config.yaml
num_hidden_layers: 11
hidden_size: 896
num_attention_heads: 7
num_key_value_heads: 7
head_dim: 128
intermediate_size: 3136
vocab_size: 50257
hidden_act: "gelu"
norm: "layernorm"
norm_place: "pre"
norm_eps: 1e-06
positions: "learned"
qk_norm: false
attn_scale: 0.0884
bias: "none"
tie_word_embeddings: true
parallel_block: false
init: "normal"
init_std_qkv: 0.0174
init_std_o: 0.0216
init_std_up: 0.0249
init_std_down: 0.0249
optimizer: "muon_hyperball"
learning_rate: 0.00935
lr_mult_qkv: 0.5
beta1: 0.95
lr_head: 0.00479
max_grad_norm: 1.0
warmup_steps: 200
schedule: "wsd"
decay_fraction: 1.0
decay_shape: "linear"
final_lr_fraction: 0.05
batch_tokens: [65536, 131072, 196608]
max_seq_len: 1024
doc_mask: true
train_tokens: 1055000000
max_steps: 8053
dataset: "wikipedia_en"
Each number is 128 + 24 x the weight over its row's rms, rounded and kept within 0 to 255. Layers, rows and columns count from 0. Numbers have three digits each. The size before them is the row's rms in percent of the matrix's.

# q: layer 6 attention query, 896x896, rms 0.0174, rows 718-767, columns 448-503
# k: layer 6 attention key, 896x896, rms 0.0174, rows 718-767, columns 448-503
# v: layer 6 attention value, 896x896, rms 0.0174, rows 640-702, columns 448-503
# o: layer 6 attention output (transposed), 896x896, rms 0.0216, rows 640-701, columns 448-503
q718 085:145134104090122118128113133119143164122158132128157123092163120135168153106132113182169130107068152134105136171116142122152089176122101128116127127105101107126112112100
k718 087:088144111156136152134115094114132153112107152133145104113142099130106151126137154089145136155098164127134121121178092124143148140155107147124140155102087144079109092149
q719 083:126114143170127109114132124186132094117155127102139153147130153141117129172100122138125130100128122140124102115195127153116131123179082164126114132124113143132105130126
k719 086:160154101153082162146157128145114079129099133133126142121121072148127182150061097103136126133148130187094124148128164123139125124145151138148125102088159147110106170062
q720 084:097132134153129152111127122115155101104127170110149151086124145117125160129156099137091138112100158135117175117126107102130110157153079129090116117112112131131133074152
k720 088:111082104109125142166120187155149102145120152144118161172122178177120124118115148149142097122107132120182134151151115153153135149136147161149123138131140148133146115146
q721 089:176120101115219109152114171152123115156079112163108113126129128118140090119131108138111123157097091095152131137097174111164143136120134112127135146088160119102137151133
k721 090:155145151086113105118107108149117101096136124167151168075130166126125141105124132142117131113130120149136134134114157172114099138104084140082117125138141123112114128141
q722 088:150117148091141161154148109106103128115111103152111122136147134088132113146129137133133102164137119158165156119122122151145148138116137122103118145138137112056122154108
k722 086:105123146128123142100145142122129125123115109115125109116108162122131106136141171107096144113107093127134133087149141148126101166111119174125116117137157129144189146129
q723 092:192103112129130134110109127129123105107136121138153128129134119115119130136152088123150123100139104137166119085131094080151145126145100128189133107117205123151151148155
k723 089:159114125071116099112119129148135139165137121161161122099105117130105147111111123111141069144104126102109116109097134114117138123135154141150100093126136173125144122127
q724 086:103104098138139133120106113113132136119162158177182140149106131086164139164154135138109142158121130140157122106167099147146117115134108113125133148125160125104113084158
k724 086:138120120143071102135072115133152128126133180101102127126144121105113153149097120093161100119127137132144143164143147132117101133114123086103123150080154110141091148120
q725 083:123130141129106151176119126139143121141100090109133126131140137157115136106125149131141148122159091112124144116136102127082111150204144149107118103107134056102107115155
k725 086:069074147127086117114109143139122142108116171116128144175124132146109161109170144107141143136162155123133104089072134109081133121104144112131098147131113097158128137168
q726 086:139115135157142103088114149156170138141141096142171167098158135120087110113177133093097084104059147150116139105119129127082105129145131110133106128143129127134138121170
k726 092:133167106161124104146141123098146122168155103140098115133175105142145089083102138086110098121120153156084102136148165122151130122135117134137122104155122151132141112093
q727 088:160120127124153130108161139115154146154119182083114119106100101122096098141161123142125074143146132127134162074111146146127102151151098146130151150118079124137138127176
k727 088:139144120086143122120095141128097115140115141136142117088093155133109097111141139147101121162122096132144133106124118128151131116175149154173167128101142171099193133136
q728 089:134141112104109116114131094126147164116132124136124127149114123103139138114098158127152061083105128098122100130151137102164127106076089145095135136147119150129091145135
k728 092:147151111145128122081099145121159113103105099158106148118147125089134185121120143120143116116115139090150109089149107108143085152117136119054145122124134103099130120137
q729 086:090116147131085179174144116120132140138143127157141128112143129151123109116129128159166096150116095155127122141122082162141161115112104124152122119136110112107150144114
k729 087:148136107111102188126128101095162118156146128132100135123140112112100105099109150136143122112133133139121139093140134137115110133174098137124148110149121145157106090116
q730 087:108162131182140103150111156079143103143128169128100126084160110129093105136106153140108122126105127109068165134122136103139141126147145084136167155134096119152151124135
k730 093:134097102126106119131094102113151127133140119146132121152152103122129148094137152147086138131121164104130137108113165171134162148107131135166145133107133134096152097140
q731 083:109146146113102079122101146078111103103108115195098131114133128121117118117166158079147131144128154139150127121117144113117142130123110110143154106115110171137118152147
k731 084:106134163122142127090101108078127161136161138157097158148128155148129121118112153126105140128112148145120123118111111117087128131115147132124124111128127110130171141134
q732 094:164117155110105121104113103115113120136138099151081111147108159133115136160129086137131131112123150108120103104136093112079147124118122137105110163114083159150136129145
k732 092:125164110135101131104124120100137112120183120128091152120079108142145161128126127122090171097093135109103109137110110119118127107139117157075129156094108123104133091133
q733 092:134222130101115127100136093103115110160153143142146124154165152105149121134146165140098123141106171113101107137126136113128118122176124101108151141099115163089072142162
k733 091:129176139168160109143133093138122116146126095150129132123127102127114132110151142141118100124144175180072136150140161114130129117180132097146167126100154158172119121140
q734 084:133117120130103129103149074133090098138122079141144125106169132137148154156105141146094203167124143160154131118109161130155109142162154129118130130100113120074148091124
k734 087:106148136144130144165102122152174149153114138133103135171143104121127113127115128160124129140178133130133136124130140125123132117147132102129129101139125158106156115145
q735 092:106108134188142105099121104083122122098155179113158134136155165134109152103116111145117147118145130090139120116131143124151156107145133123110145126119124138117143091096
k735 091:132159146121091120119124107114146138142120107137156120105106111119138163124092102128168120140155132111138153154102148107119116110125113157104133127124111174123135138101
q736 087:099115136131171117121154114158098133107115140166104142126163164146104147178101120105111132091116182113137121111110112110152168160109150105119142119155164126143082129110
k736 092:142102162143173124149175143134078159070102133129132112147099137140114123131136126122115113091125105119133114135154144133116172133116090058140131106122184096121146129141
q737 090:118175142156090121128151078105096109125170083155132147083128109121087157124141153122172103159147111125130176150115146141159166159162115127092141139144136112168161109129
k737 092:095140122104160120149123087124106116161139133152162090097141132116075146120124147134139129136119160106056099144149113125140160159154105087096144157120124145142122148100
q738 090:151135111116136068109090118180091136107165092113119115136097169070124117075083121130101156178106099117175131111141125115135138101077150142113127080179140122167105191115
k738 091:099151114137127130123165104139116142110140102110109141137148122064106135139132126115092137113122117123088131149124111148140165144120139117174144133105140118145087138116
q739 083:135120101101118139105152118105102147113121112138156095104158164121109121127126157153077170145158129163143096144107153096121095130115110115130120111174079136089130131142
k739 088:119174124111095162141121091102133142130113145075138150090108156091124086135127157099118145186121156149104135153163180139107122122071107115131098158114115105160081097142
q740 089:144131128127166144116134112148124143099165111078103093182149121137099102177151141112108133109099071097151107111123149115158099157134142182146137189116170120120078118125
k740 086:161157143155123156117148142124108152104126134147160091122139177177120129134127130126162141138101144110141129084179105174132120118143093135109122108135156151165122159153
q741 086:158100143143146108131118108119130139125146144146107158129098149114104141160104155135142144125120132104090110099113150107138127078143143149119131109163089092131140077101
k741 086:142154126145112113137146098169084145134150104147177156125106178154124169126144089152117110122172155149143119133125165133137131102146112139114130126142101142115109111165
q742 085:091095111140145123159107134124092128150121129148132105090116140107153118152116110115133107137106152104159157134115145104117116124170171112095149146140146141141134127097
k742 085:112157120113134122096107179099140142119076132121126121151183127133148091109121130146127108138122142136151108121128127131154061133122170129115140110138117163140113098160
q743 091:139132100095094133113147155125123152108192150118106162090127131112141131131107116154145113096151192115099148167096152154169102147130137118161131152124134138135128158112
k743 093:132154147092164117122126193079144119113152123122112134135117127123150141080115117149115132153134122091111126141137175137104139132139090110117140132110060128151167097118
q744 085:142108108103126157149148105132093068141086123121136096111151088138146121094142130083130109147131094123147140133144120085118139138114124126107090149135107129129168152095
k744 088:092076126128085114095172150135151157113091126155104099154136130138126114120134104084147079124112152098185119143098085127126123146091140181160117129174117150123167175140
q745 085:134150130150132111108129082138149111145118085083087119122102120153134143133127067120148131114110118138106124122144159117153121112132160160100141122077163132106121115133
k745 084:138141121106133120127113142151121125130098128092110185131129096130129121127124110109181122158109119139130103137116162177095143137114141180127146104134122110095081133124
q746 090:108102141111124138136183194155162139127112106130138126122153139097132108160143128099153127094100125145109138137120129145114157122133111074101144130134152080115138105138
k746 089:150095178148120080128165168119127137100166121132086115126123155109129117148113094113125101120103123140110106101119079120122133156083151113147108107141122140084162132132
q747 088:119111055110147129126107101117149156130163089143138149139129118093136145107079105113121153076131134124111137138141158103174115057118111142149133196125127100152137101078
k747 087:101128145137119136135103171140104115134174100173139145137134061144168146106126120115123100097085144132115131160097165157109147149106122132145107165130134124153130139151
q748 087:123135152132134135132139125133115125134109093133144166142138150105119137086092136150148108115117118127108161138118138126117093145150124155182127092116097105074135118117
k748 089:141149169141170105148105136146132101138111118147155140141106122148150143082160152134121118118144137119142131099118145138110090125122141107146126126113090157120139124129
q749 090:117148133131145153136164125107136113120113096137161149105140128120108145170157118130128155081118103121105119126146105112126121177159128155123129154096153128072132087135
k749 092:112098126135053134118116164085162111150167109168147150168131104149093128143140155096166113163090086087096100158123148095099140156149138148122142136147102136156128145121
q750 086:126138157078123179086157105137152117124153096149120088131104165096109141175170131165127097168134132141126146103124132104141118133128122094142100122159131146129127129109
k750 088:035103165132116158131139156091103167140116131106122115124141109094115091121102117143112101147121111127119122122130124124157143140135052087144141108145154149088125146149
q751 086:138102128119123133120116141123162119136125083114141174114143125124142134130131137110122097081084148110123107118101126107156135120147127143095118098114093138137100091101
k751 084:133142142123150075136134123133144156154140143159127130101154129163122141114187137096137117109121120111157132117092096133101102056108167135125095148100088142138125047143
q752 088:087105124108125105114174161110196122100110136119096128121126135098133092136146133117144126128159119173116132166095132116134095092155178131158132124111077119129135143092
k752 087:149111113131128084157117134151095134130123114126143097088138122171137145100128138143150124146155123136115097127091134094134135120127167150174154155095109090115138148115
q753 090:103172089094090111147175116127087138115120149121132156130130088152116115114136155112142114100133127103120150125126102166128146128142152138118149155146125144146108099191
k753 091:161121124100154134123094134136104146119183149115101117150122166119101088109130164129145111091099117135164173131128143119124148099124153121095092173108097112128138146112
q754 089:089102097103139148103130142145165136135178102143124143142119140116119101106136091141128131152139175123125115118163116149100138090134149144145104119143154113140095114164
k754 088:129127101172113079135144159169119123095179139104163152137137144109107120147120135155110108142140131084102165152140114145116104084096142143162134153135135131114103131120
q755 090:161154114145098137165160147074161083099109106159098121071094171109145118187150144134093130168125076124125137150143148150166094128145087127135144140134132131162109126129
k755 090:100130137136105119134132102123149150173137150122150127119114109136158088187147136148120153182127138137142143111109126103140090115156139097130109172149105106120120124171
q756 086:125099116161135126149106101111108136129153132144118099156158119104149099177145095121111164062136184112155154122124106128097089140158155141144133163133116107105139088151
k756 091:104125132143120126128109100131108135123127128094110112105080119126125123088116142121111135071150134154125144176139135109086120093146122073111128124055113115129131133126
q757 091:126113134124111141130154131108099149114136105128100141126070157124143149153142112130147097141116150154111124142093085113159163106111121078168133149153173140168135129119
k757 094:120137095165172117095116144115115130132093103121117070123184126121128100131145076132157162141116152141124124150165159132145100107124096158117156102164104130159128067138
q758 092:112156131099125156126122183101141136162105155123139072127145124170142159108183085114121070121108112123128080138147119113110113129161106090112165148169130149117109108129
k758 095:157129137180112138141120113102138182109157143139124133122131133130129150159144146110147129139105151114107116089169135109110134135132110144114146091144145133087103111111
q759 089:117101141103120131110137124147161153103155146117128137140089134129120135152140119114104088148104112163150128154156107104147164140161112093133077150164144140150132153111
k759 094:134144062120151141129147167101108096134083118163125124108141151146166117117085134128137130097137128103145159134125181093137123137146122116148140088156126109154128104148
q760 085:150093129137099119107103098114141121124130162062127144143145088116105178157137118156120144091145100076119137122122091133091140119161133103132126134149131087096137115082
k760 085:093129104153119087168120075153076065083137133139132130102129119133091141079159128143133117122131143113113151122135118137137129129094120161136127145131095124122139145155
q761 082:091099154141126135149136144124117135161117151097180167093089125112112111122117110098110105107121143128098137174144127145114146158146166161122150141124133104145146134119
k761 085:137095121165115145166085151067102152098135129104138132119140096096120126129117118111173115116086118124087130115097163107135130184110137092155095130125167152153136148102
q762 088:153136167104167147124117137130133108146136110168089212114140123157117169150124103104135121134115107135148129118136129085147143134151115110117132122144183138138087122122
k762 091:127127137153148118088109114101154091162124107150109160119186139148140179118187102158115144122140120128165096157147132117119106148101145123171158170149133090133142078150
q763 089:122146129144124127108108112162166148090108121129148128088121126149131116134091117114091149130172129114123179166125125147081139132092142132113129155130126124098123114147
k763 092:093076152116124103108167131160120109123145161139154118116154150125138113096146136138131123143160118144159155134150074120131148118139184104084139150142162141147131110139
q764 090:142132146161112164138132079120139121123140097113097158131150145151154142136132140154134128163099138103125097138146116134155147139150157125096136170177145118139114112130
k764 090:168112111156136133165111128172117067146104135149103096154132089147154152095126095079142136140140131108131163166141150138116112122115114125120155132139152123152124145131
q765 087:109143119130133130122151157147136164146109097094124141092103135136114116157118155150130180145135073120113174110179142102139137129120144114119126116146103137106100171119
k765 089:141120106146107140123113149142091149109089142124141186085084153160116098105100157143131098164163081118147120137128116096151113171142157115172112121116115130146082096127
q766 086:108145127141101115146131064143108088099140143181158104094134149164130157095068137111086144136139119110124111131114131120089156102124100100161113141135168108122098086135
k766 086:127105124131163127124165128093130100092162095143123130081132134127119121118078139172129109146102137157096132145173155128143132133150132108103147186072149178113068096104
q767 089:118128128163156099120133122117131147121135105151072137129143133167087174132105162119118137154111166146135121146165130099131129114123107118128101128113159131093139133161
k767 091:104146132110156112156085103150141119171128110144121100115123103123118126115085119131162131168126160147158133128118154090130118114143135117178131119149158147122113159148
v640 091:142137150096127121065115161142086160100109118152127105150178123123123130137106121181118132158168098144127123140118128135120127155132120167130129147143155135139154115119
o640 089:140146136162174092160134106115122087146111125142158146129085126137122140100140112113136122063113125089118102121122095094173122131095105129131176138133112102154090170129
v641 091:110135136123087117120141122087164111118110126131137145116051170119142117121107152149132184099174116117151112167125122124113146135106147128130140125104134163083104153148
o641 089:152147157148140142086147130143135146136142093089133112121138132111081141126131123126094104140050170143125103110123111128139103127156116122143123177154119061169153098117
v642 089:158112161148124142105150102171126122036151141116152080145084153139174128133143151146127106126134140165126126115116103102140125110146135155071149131155151096136097083145
o642 091:149138121129155079129103139091127109157105148123145152093170116105144127128144099122126166126132127107136115098137162102096137110135140138204126081088136119125100139113
v643 090:124134127128120103135099139082153116125117110136184093142174127156121141121133132087165109151138117144148177157121098123133182141152137137113125087150145115121153137113
o643 088:169082109138121130116116091157128170120123115135125135111124127112160112153074109180096150111122111084117092136141184105126082088111125128100160149149084160152101131145
v644 087:145144147110094139092177118151114161138073122135143132145180147108149120107126105100134123100135123101112109147133128094158104112120131132156123113129150123112164113141
o644 087:127143119130172112066143123141091125137159142141103110117118131163138100156140130198140101171130128125128169131108151146143128130137070095096141121113120183156105157108
v645 085:123079161133152126118077161114142141110130137122159098141123126096097129108140073132163142107088122128132170136162189135126135125177140157172095093120115129124137144127
o645 086:136166070092138120144117146149118100117104110135082127095176114170157141079179149112112107184139131154081124146125086119079095130153123142142142135136179138127105112149
v646 090:116122141130129144146147095143122122119156103114167169086064156114118145082135168100153132130074096138123144161111097126130147121110114124146144169108092123151126110143
o646 087:123084124126143117079104155087141149138109178123122058171132118136160066153139104118110132160143125126100113089113164154116105108163131151156112105127164095098165126160
v647 089:107094162123136164153141108129128159080129132121164117135124119132129105106108158089122134123133087131113160115078119125102102141083132138146151097132074192128151123132
o647 090:120172087127110131097131130118108146119149111096113118110156125156144168155126089135137091115124136114162088112144098161120128111128142141094115151088131123099133096142
v648 083:106108091138134171122100101104109142108144130099135102123138107104101156123099147116127099113108158147081167138120053170115127117084112141096109064152130097088121125111
o648 086:095155131100136121117157153153134101143111137134102155128125163137172094177135107120127115100101163119158082085158148101144162143121116155162150207111119146145131149148
v649 090:089108139140138099152125151133151124173144148150214184163175161118091130120092137132153115113136160058105165103168156124113098111090139177112124109062126118115158144124
o649 089:134151147118142162124150122119123131097108101120098044133095128160132155112168134135141107157108106153195135159134103139152162168113135126143087136160131149153137118133
v650 085:108111093102137155184141122147192145105121150127145114100119151096119168089143143124116118179101173097145119107140125124156102124145153135103061092095173113134133115102
o650 088:124155119150105087094110129144094183151153132131131095128119134128108179188109105130104141067121119127110131119107117084138136155123097135149146135142142116147120133178
v651 087:135142092110156122120133126151104147130134133099141170159122141121167124181127139134099128109151079139181086133116162117138156129084115135132169149130128146103128157104
o651 087:085146138128128144101123163108128112119167122103122093111169167148116143071086114146142131083084124093085137114150068130096116120147141137147090159090107120142134091113
v652 096:173133079164086136108085079121101082109145124087126095155115139135088097104163093114121093114136104155150130141139104103151111129140154076123097126102105153137135123104
o652 095:121101142144128128100155128164163175164145139128130139102124101129157188185121163107102155121129133119145120118087159177100161120106137142149132120147085118139132122141
v653 088:153125181155131105135077106081122164110129179118156100102118135148089121123089103120128104149127137127105143119112164121139105095133105124149125127089177125109111150165
o653 088:181119123132081120127198107120122090117130109174136131150101125107192164151127140120133141111123102132148155106163067121100134132123108142109153100162111128124127130073
v654 089:135121136131113129109115140139132145212150121126134096127101100135133125127100155087154140125141099130110100102141131134127119150126109115136145134163158105132121136154
o654 091:153153113130155140093113134097088140097129162102127162146095162101123112148108135088130153168148149128135180147051145125096143092103170083093137102155131165141101140092
v655 092:144135142145127134124125131111168120134136111161149104133106132117124135116104130140142148080147117121158165091134148117116071122133074136182164106127096145147150134105
o655 091:111067112110106100113134088100122138124140119131121144164129168113099125144171142159139124134111119170136080119087098095133176136090158150078138136140134144100093095160
v656 090:107147150104159119134134114134127142088123087138099142093135187147132119152122191166101116145099133109151157150124138141144069149119144115137133168150105156098173083117
o656 089:083125124144087138137127144074139123121156147133133130107127129121096098103164104121167123114136104159085119106127151123140152123105109136136109110136148100091119145159
v657 089:142126125131094111141199149129142104111128073115134136138084131094147107113158149144133108119094125087148153112154162147132093107130120167138110154111143183124104140124
o657 093:121072156086172138110117101120099163126103146127120093138126125133095164112115116129141126123159113172109133147085090109113166122123175142177129084129105122162134082115
v658 089:126095134095118134097129133084086148124120131108118138134096114117179110183145103166158110175097104168157117131124115093151110103145164122150060110139127147147080093123
o658 087:113148167154125159111143112092143153165121102108135135100141157125092153098105176098120153113171157106103151084137146162127128126117135136085176187122168095100136152149
v659 091:158115158144129134110183104128134084090114137120090121139190096113107128161164105104152091137175089128146123133125109080172164090135132109142161143130162122107120128134
o659 090:100122123133090131126086125124150116176120095099161122145123161131137109131108110133109124151097163150148122133099121137100137155118147143146141152094084094152101167154
v660 092:142117136133096150156098105091150141156165142098139103128107106105095146110105112116137138108144110143131158145116138129120148102112140162132181101128142123103121143132
o660 091:107091116125093144132153108167153124142106088120120139137129160140172108186156135110130160110090133163144093099137157105115093146184138113113102082119131142138077101122
v661 090:088112148141143112141117148090151114169150074150126134138133176112132116134095146135151137126132111130124125157146151107095097125126123150148129110140100086101145110165
o661 090:131142115102086123119171113122101142084129201151102114149120073110101162123157116141127127130132109136118131094067117164115138141134140111124089149190129133184082145099
v662 087:107086125099079099105116133137175105131121125108114105110136130112145143082106141111119127154122129089105131146123135093114121122162180100156125096122099122133124149159
o662 088:180133168161177116135137119151105119118143111141192163166120125120113138127140093144136140125119115151137098131138139077144113137131095148137159133172161140104116098126
v663 090:074099153161119142116112094153159125118164153137162132132102178132128133118143092173152092119136103137122123140131094137143113136109103103123176127119136163127092102106
o663 088:169164108094119115148120091132104166143106108098104126130150130139116105153128129100114147144103121106162137124115153152095188109167162162146114160133114119105132091142
v664 088:124134110164194151144148101084095108174162128135128111103147147121073091121112121110120124121125131165146125140179140123118131131117129144162156127143134121127138138154
o664 089:144153129147104058107140126132169148094130145158141130112131109091163168128121130146148149126152097121063132076095111129118115157172136108135093148117135128174149117105
v665 083:156168113147188151165086075114119111134164134146113139083092132100153100141128163103133105090120113070126134121119112138163135088143118160096130134186136095139177126095
o665 081:142143155108061121113160130126146178104128097128103089181120154178126127121094122127140119152091098129132115156144144116082098126162152081181140100111130131098135121127
v666 088:152098118137102143142136124133120128155137109137116111123133136086155126124092149121128152129150144143128196118092153160143146115159150179129115147148130089157117120095
o666 091:142171121119151134113126107131147122087118182133146084161116115161166068113124092126156107155091144130134093120126107124090132128121143120136135114099156141136120099163
v667 086:156168175120125052116174134080169122158119161142104144142097138111147140150121156169125097110115097191131130177128098124137122142076118120132139116088094122108183146153
o667 088:124110104134097121105115088182075176107143108122118109109173114163075143101117108117101172153145143119091089101120161163092108136163121115124135170176107119133104152139
v668 091:128063152104150082112134067157115103187115150153119166109140131083105142147133136137124093125145105098111113142128141152108130131126143119117138145172134138154093150136
o668 088:124165148166120114096116136171103143089137101110138119112093147170112124145077102143074198117095158160132153146162115106146110098149110111113123122166119089123190143132
v669 089:145119166104116144157129127136156159135129110100123114091079128103149151114064129140143117136097117148197136149130109108112119136139160113120128123095134140158137139085
o669 088:109164125137114110092106069095125067118102140165092138164154090133135070084126128147133153141133122118099112147092180100140081130113148149131114142120120126156137155134
v670 088:153123099107131069138082106108086126139142116156111120108157187154135119092127111094118125143133136134089142124166155129113129151151094116135139092154118147133171101127
o670 083:124126135182086174141129071130137142107108155086139107133118103107116107129125174178163124129133111108127142159119118093164140147149131158122130116094139133112112110139
v671 087:104156092108158130131122085133157142088158115124155121095103131109112147098121151141161137148114153113163156108118108111129069110145140115107124105159088103110167133106
o671 086:146123162091136102103132162124162115156098192142115097150124101190125120132150106115073082104133100162112151113110113158127121165135148147121152123136136152151118101124
v672 089:095116148151137136133135114107153128128090140135131128128129098137096152147128156123135137162095146129163130171150117141107089132143151101129121147139080176113115144106
o672 091:155175123154140130151137119128091128165172103126139157116160102089160174145117105128134146142171138146120164132085120149144122185103143117121112144147115119168108126136
v673 089:106136125150096150139080126135171129142118129133142153140150128142133106120152161161130172141161087113099155134139125115114111098089103131193146107126121156109118102135
o673 088:084129109110138106127134139134095143129123113086125124122106165155155131176089119120138116156110154146131161181141100087139119135097136127096093159100111148147102158143
v674 088:131111127153099136157107124140112134087090150105132119106109127122121112131136127091086156111192084164126095126128119136178114066113160106115107135099154131158098133173
o674 089:084149108128175141102147124122129130157157102139124131150128124131133180158129182138160169125093174123144127122131141124109139130105135142155127093148122089123144093143
v675 086:119152099129101139133120165164129148173150165116145139115124142103089121178113144124119107135102163102144084106122100117159152138116170114135123161166143138143114109135
o675 087:136107141136088133119125111125129142125110124143080157129147155133163110114116112130158089139137126135085163122150171118144102143127101092091125112087152129112139144091
v676 084:145116121081142121138162100110071133097171121125167135143117140135082147145144167132098121134129145109122152115137117165133099172111146120086164125125136155106123089146
o676 087:135150148134091124133107138164174090123117125097113122101124115101168130117130076124132148138140123118155118128124129125111139081133133109123109104120113070145128173161
v677 090:134092134161131116150116109137145133136095121136164115079124104131133165134105130144163146129119166126125155188141095153135123095126124106139153099083121095139089126120
o677 086:134102113159111118112126103163138158129132129132139139164125150137140120119153126099129119100144073156184140117119154098066122154139144139112131148140103168138092131135
v678 089:126146123116105141136120135174108145105143119123119122099134094125101156137115142136125143128133157162130062102137143116143072147114128132126143122105133162178130129152
o678 091:122119122091120106089139113095111105141140114139166098131091157144143088127125137121128113142118101119120113167112136134108134108143147141166115124138184178132154139126
v679 088:148120133133089132151162120165156138154130136125110165113088155107138154099150130130146107115132103178141125108079144120120120144181121123154170123118113105122129109113
o679 088:104156102143174103118126147120127190124132123140085121182160098150108095128156112123148113135151119148096116147136097133131154142048099136094135099129155127118138118183
v680 091:153125095140121128160070086156131151143126109163135148130094130159151183125100116094143121108137131130188110126106139129145150100130120138128139150098110166096126140130
o680 088:098126133127140137090174136079122165144139145131121113173172159115150087145139143139173127138108148115095110118174112123128119152156132168118135113158112144142147148145
v681 089:113134175149147111149101120160143153119118114159142157133170157148141155139116110122136131124113112121158138110123118149152111114145120158089113126141143130133154148150
o681 089:114118131163104142088182148094166096133135160126155104156112113129128078132135108157131156133099163095115139129136140148129169126111145140125109132119131143088133149144
v682 090:115129157130078158133136102135151129108144141101102117127099132124119111104124151170087130121146145123131163129118153123148122134164130128150191126138136137150159151130
o682 090:122128121075108078165140109149162081164089127154127113160108133111108127159130071106135075092120113119146102145098107134139133086106126136082081100087101104133066111110
v683 090:179126125095123129173085153130176122148130118128120109142135119141142133120114127129144095196127119140127176073141133113096158172099160116079170116165110090147127192122
o683 086:108135161146124092133148095159102099143112152185161131172131128106127101107092124084154175109176149120110104183065159127089121100143078120154139102140116138106111130137
v684 087:168130104156129128126097163163135108084141084138151127156154114093145103136118100156140134135107180134135080111139152129141099105161136094126080114161149124135162142121
o684 087:155169137108155148156147088084110116108130164127090146156094107130139136119127142073091096093114112126110146148139107123115158114072137191118210137089130125132118125139
v685 090:150155101159163147131141118149099128168085127103184100127163161141108129157150105106148118091128121140124159113110162155147171102138151166127103124127127108113123154109
o685 091:091127158105088133140108156150158105105103151122111148128126128113128152160114158123133126157151098116092139125121109128111109129107119135103131146080128150123106122159
v686 091:122142180085128149119109152109130144123153089105114125102071154154091101134121139104143135149150098103099150100129130130104154097118116099120156124128130120124121126154
o686 088:133132097147130164132153103127160114160092158152170174146132139097117143127097104140144100151098125145144124109123148130096128155150111158162136151165144156147112108116
v687 088:118149114117150175132136128162146114126147124091132092084055083126123164111156123129163107113150164094157179081145157110134132118127103142113143187111124148112167095128
o687 091:118132129137115140090127143090123110105133138141099166109188142115116100139153152156126119155088140153134106139172119169110114144105117152150105090144147116165114123088
v688 092:079101083121145159152147144142068145152157096145119100157141148091126114172168113110149103104109090112108109142137117145107157115130150116118123135120129131129101136119
o688 091:118159186142106102118127128132119138160116147108134129127135165171114138111093139120124122157129123121152124113127096160146126153126123119138099148112119174103141137105
v689 089:132123111111115134095156130145168142156135137141153126110164169159118152166092146112172126136150180127115115127082144145120094139179117144155132113128166141167095133142
o689 092:137088140110104106107090142131108081127062098099101135125145099116129122110166144154113081100076101133138135138122150104126143140103127135111124102143111112095142142141
v690 085:106128131146151156122187096139122143185148119144138077123179102167152113142136144126150104120108108099130153132163044123124119129095117112109104143116139121135183117139
o690 088:164149070126114108107110140130123127100106168120078168091074112091146142124128121149111148161112145121140114125155173086151113125140139122124095116110117089146102139157
v691 086:128117166164093118113159105103161113064120112124145113114183126098090109138125141138120119092132158088150062129113083107130104116133100134156173119139132118113109095069
o691 088:127132123119142115148118138125114130124114103136112124151078155155180114103101085149128178159120096156126154152148131170106155143119157097117118145151135116143132135143
v692 091:148117098141133151121171128134134151116169105113135157103106106092123119129111148130116109114132088136133151121170138079141105131108107134159088145122133164131060107181
o692 091:084121131090148130092110136109111130141111145150109109164109151141100138121154131124143095133124169102121156095112064148085099114132115181108160112146158170146165132143
v693 088:164140144156100133159121152095125155143113097099146112168104073111103117130134116152108139124150082139080150109136172145114136142165114101113155099151117140113126115098
o693 090:113129100122116098090174133139163092094171144165086139098106178131125157103092142098119142109113155116148153172141111076147109122097123100141120185124144148111140062171
v694 087:081102158161127112140170128129162099135108144116087107139115151128095141128136158154152132170190129112168143143130159100124134120104152109118158133146168114129125157131
o694 086:162122129144182130129103176118106101133124129071164109144132122143129131168113084071093121089094141144104097117105094120087151115159144167132112103083091179146138118111
v695 088:142145093142151137150150091137111106126105133106138117123095126155167129127143130134110054126136113143117117091151132151122144147135129140121117120163098113125107092151
o695 089:154129158133102089169129178128139104145158154124132143138136149124119144114099144152153170142128110149129128139126114106115137116125165120119122167097115173121146105138
v696 084:161134174129165110105148136125146148137104152116090135171150116138106119112119134097158154143132177130098113161116148145161150091087105155105106133175128117097090122136
o696 087:086119088147086131130122141139118133090155153138155132093097132126111145123128122156123099150152098138117168120116127143135088136158137095139113066111134122148122092120
v697 087:103128177102114165127075191127137138135147146102130163106108145165127145138141096133155112146100126167165119167076164123148114130121131103147123113127179110167102151115
o697 088:132151117093130120126156112126131132125119095149138107139121128093112118150087138165116112134131120116150148125150114140101109111104111141114154110131084113130149115149
v698 091:128149150138131152161163128146140166146097118173119131150117107135134169110123146125108089141139109094138118110114142168101166136143116161131110194125105125122125145101
o698 091:126125111115135092176093110125097108151123106117107129098102151141108119157134079135117119093131128185149143132130118073115104141118130064128124115137147107120111172104
v699 089:105151096119117138096121139126124149111132138165098144107146132103132123161165120126161116166095151134132121108149124109165065148160133117119132109127103142109130118136
o699 088:158147158129099108119162120094087141159104124092095174146137129146132113109114170162147090102186144148081103104078125132114134111126129134144103126099145126115128183150
v700 090:134143140116113121113159157130128099112068122131125140110094125160103103114128114151123108134128140102099131141130123173079117159139145139124137098116105137091143112076
o700 084:143149108119133137152117146141116115121162108174158109100185172079145148141169135102132085170084131119145123118098148117156140113118102121096119122201126132136164151178
v701 095:112126121145161123111129122141118162120151124115139063136138178160118103139174104138163120122130113098090132136150109122144168171134125078107165155120111166100162107152
o701 091:120167118091094165178126175106114104140102145155120164119163091098157105151161145118112130175105154139175128110109162167148165133110147128139099156113144156106129118133
v702 088:121102094126138116098173136133106121093149125161109140100115122130133175158161109115149082100164134098122081087112130187085099119129146150143094137134160105121145138137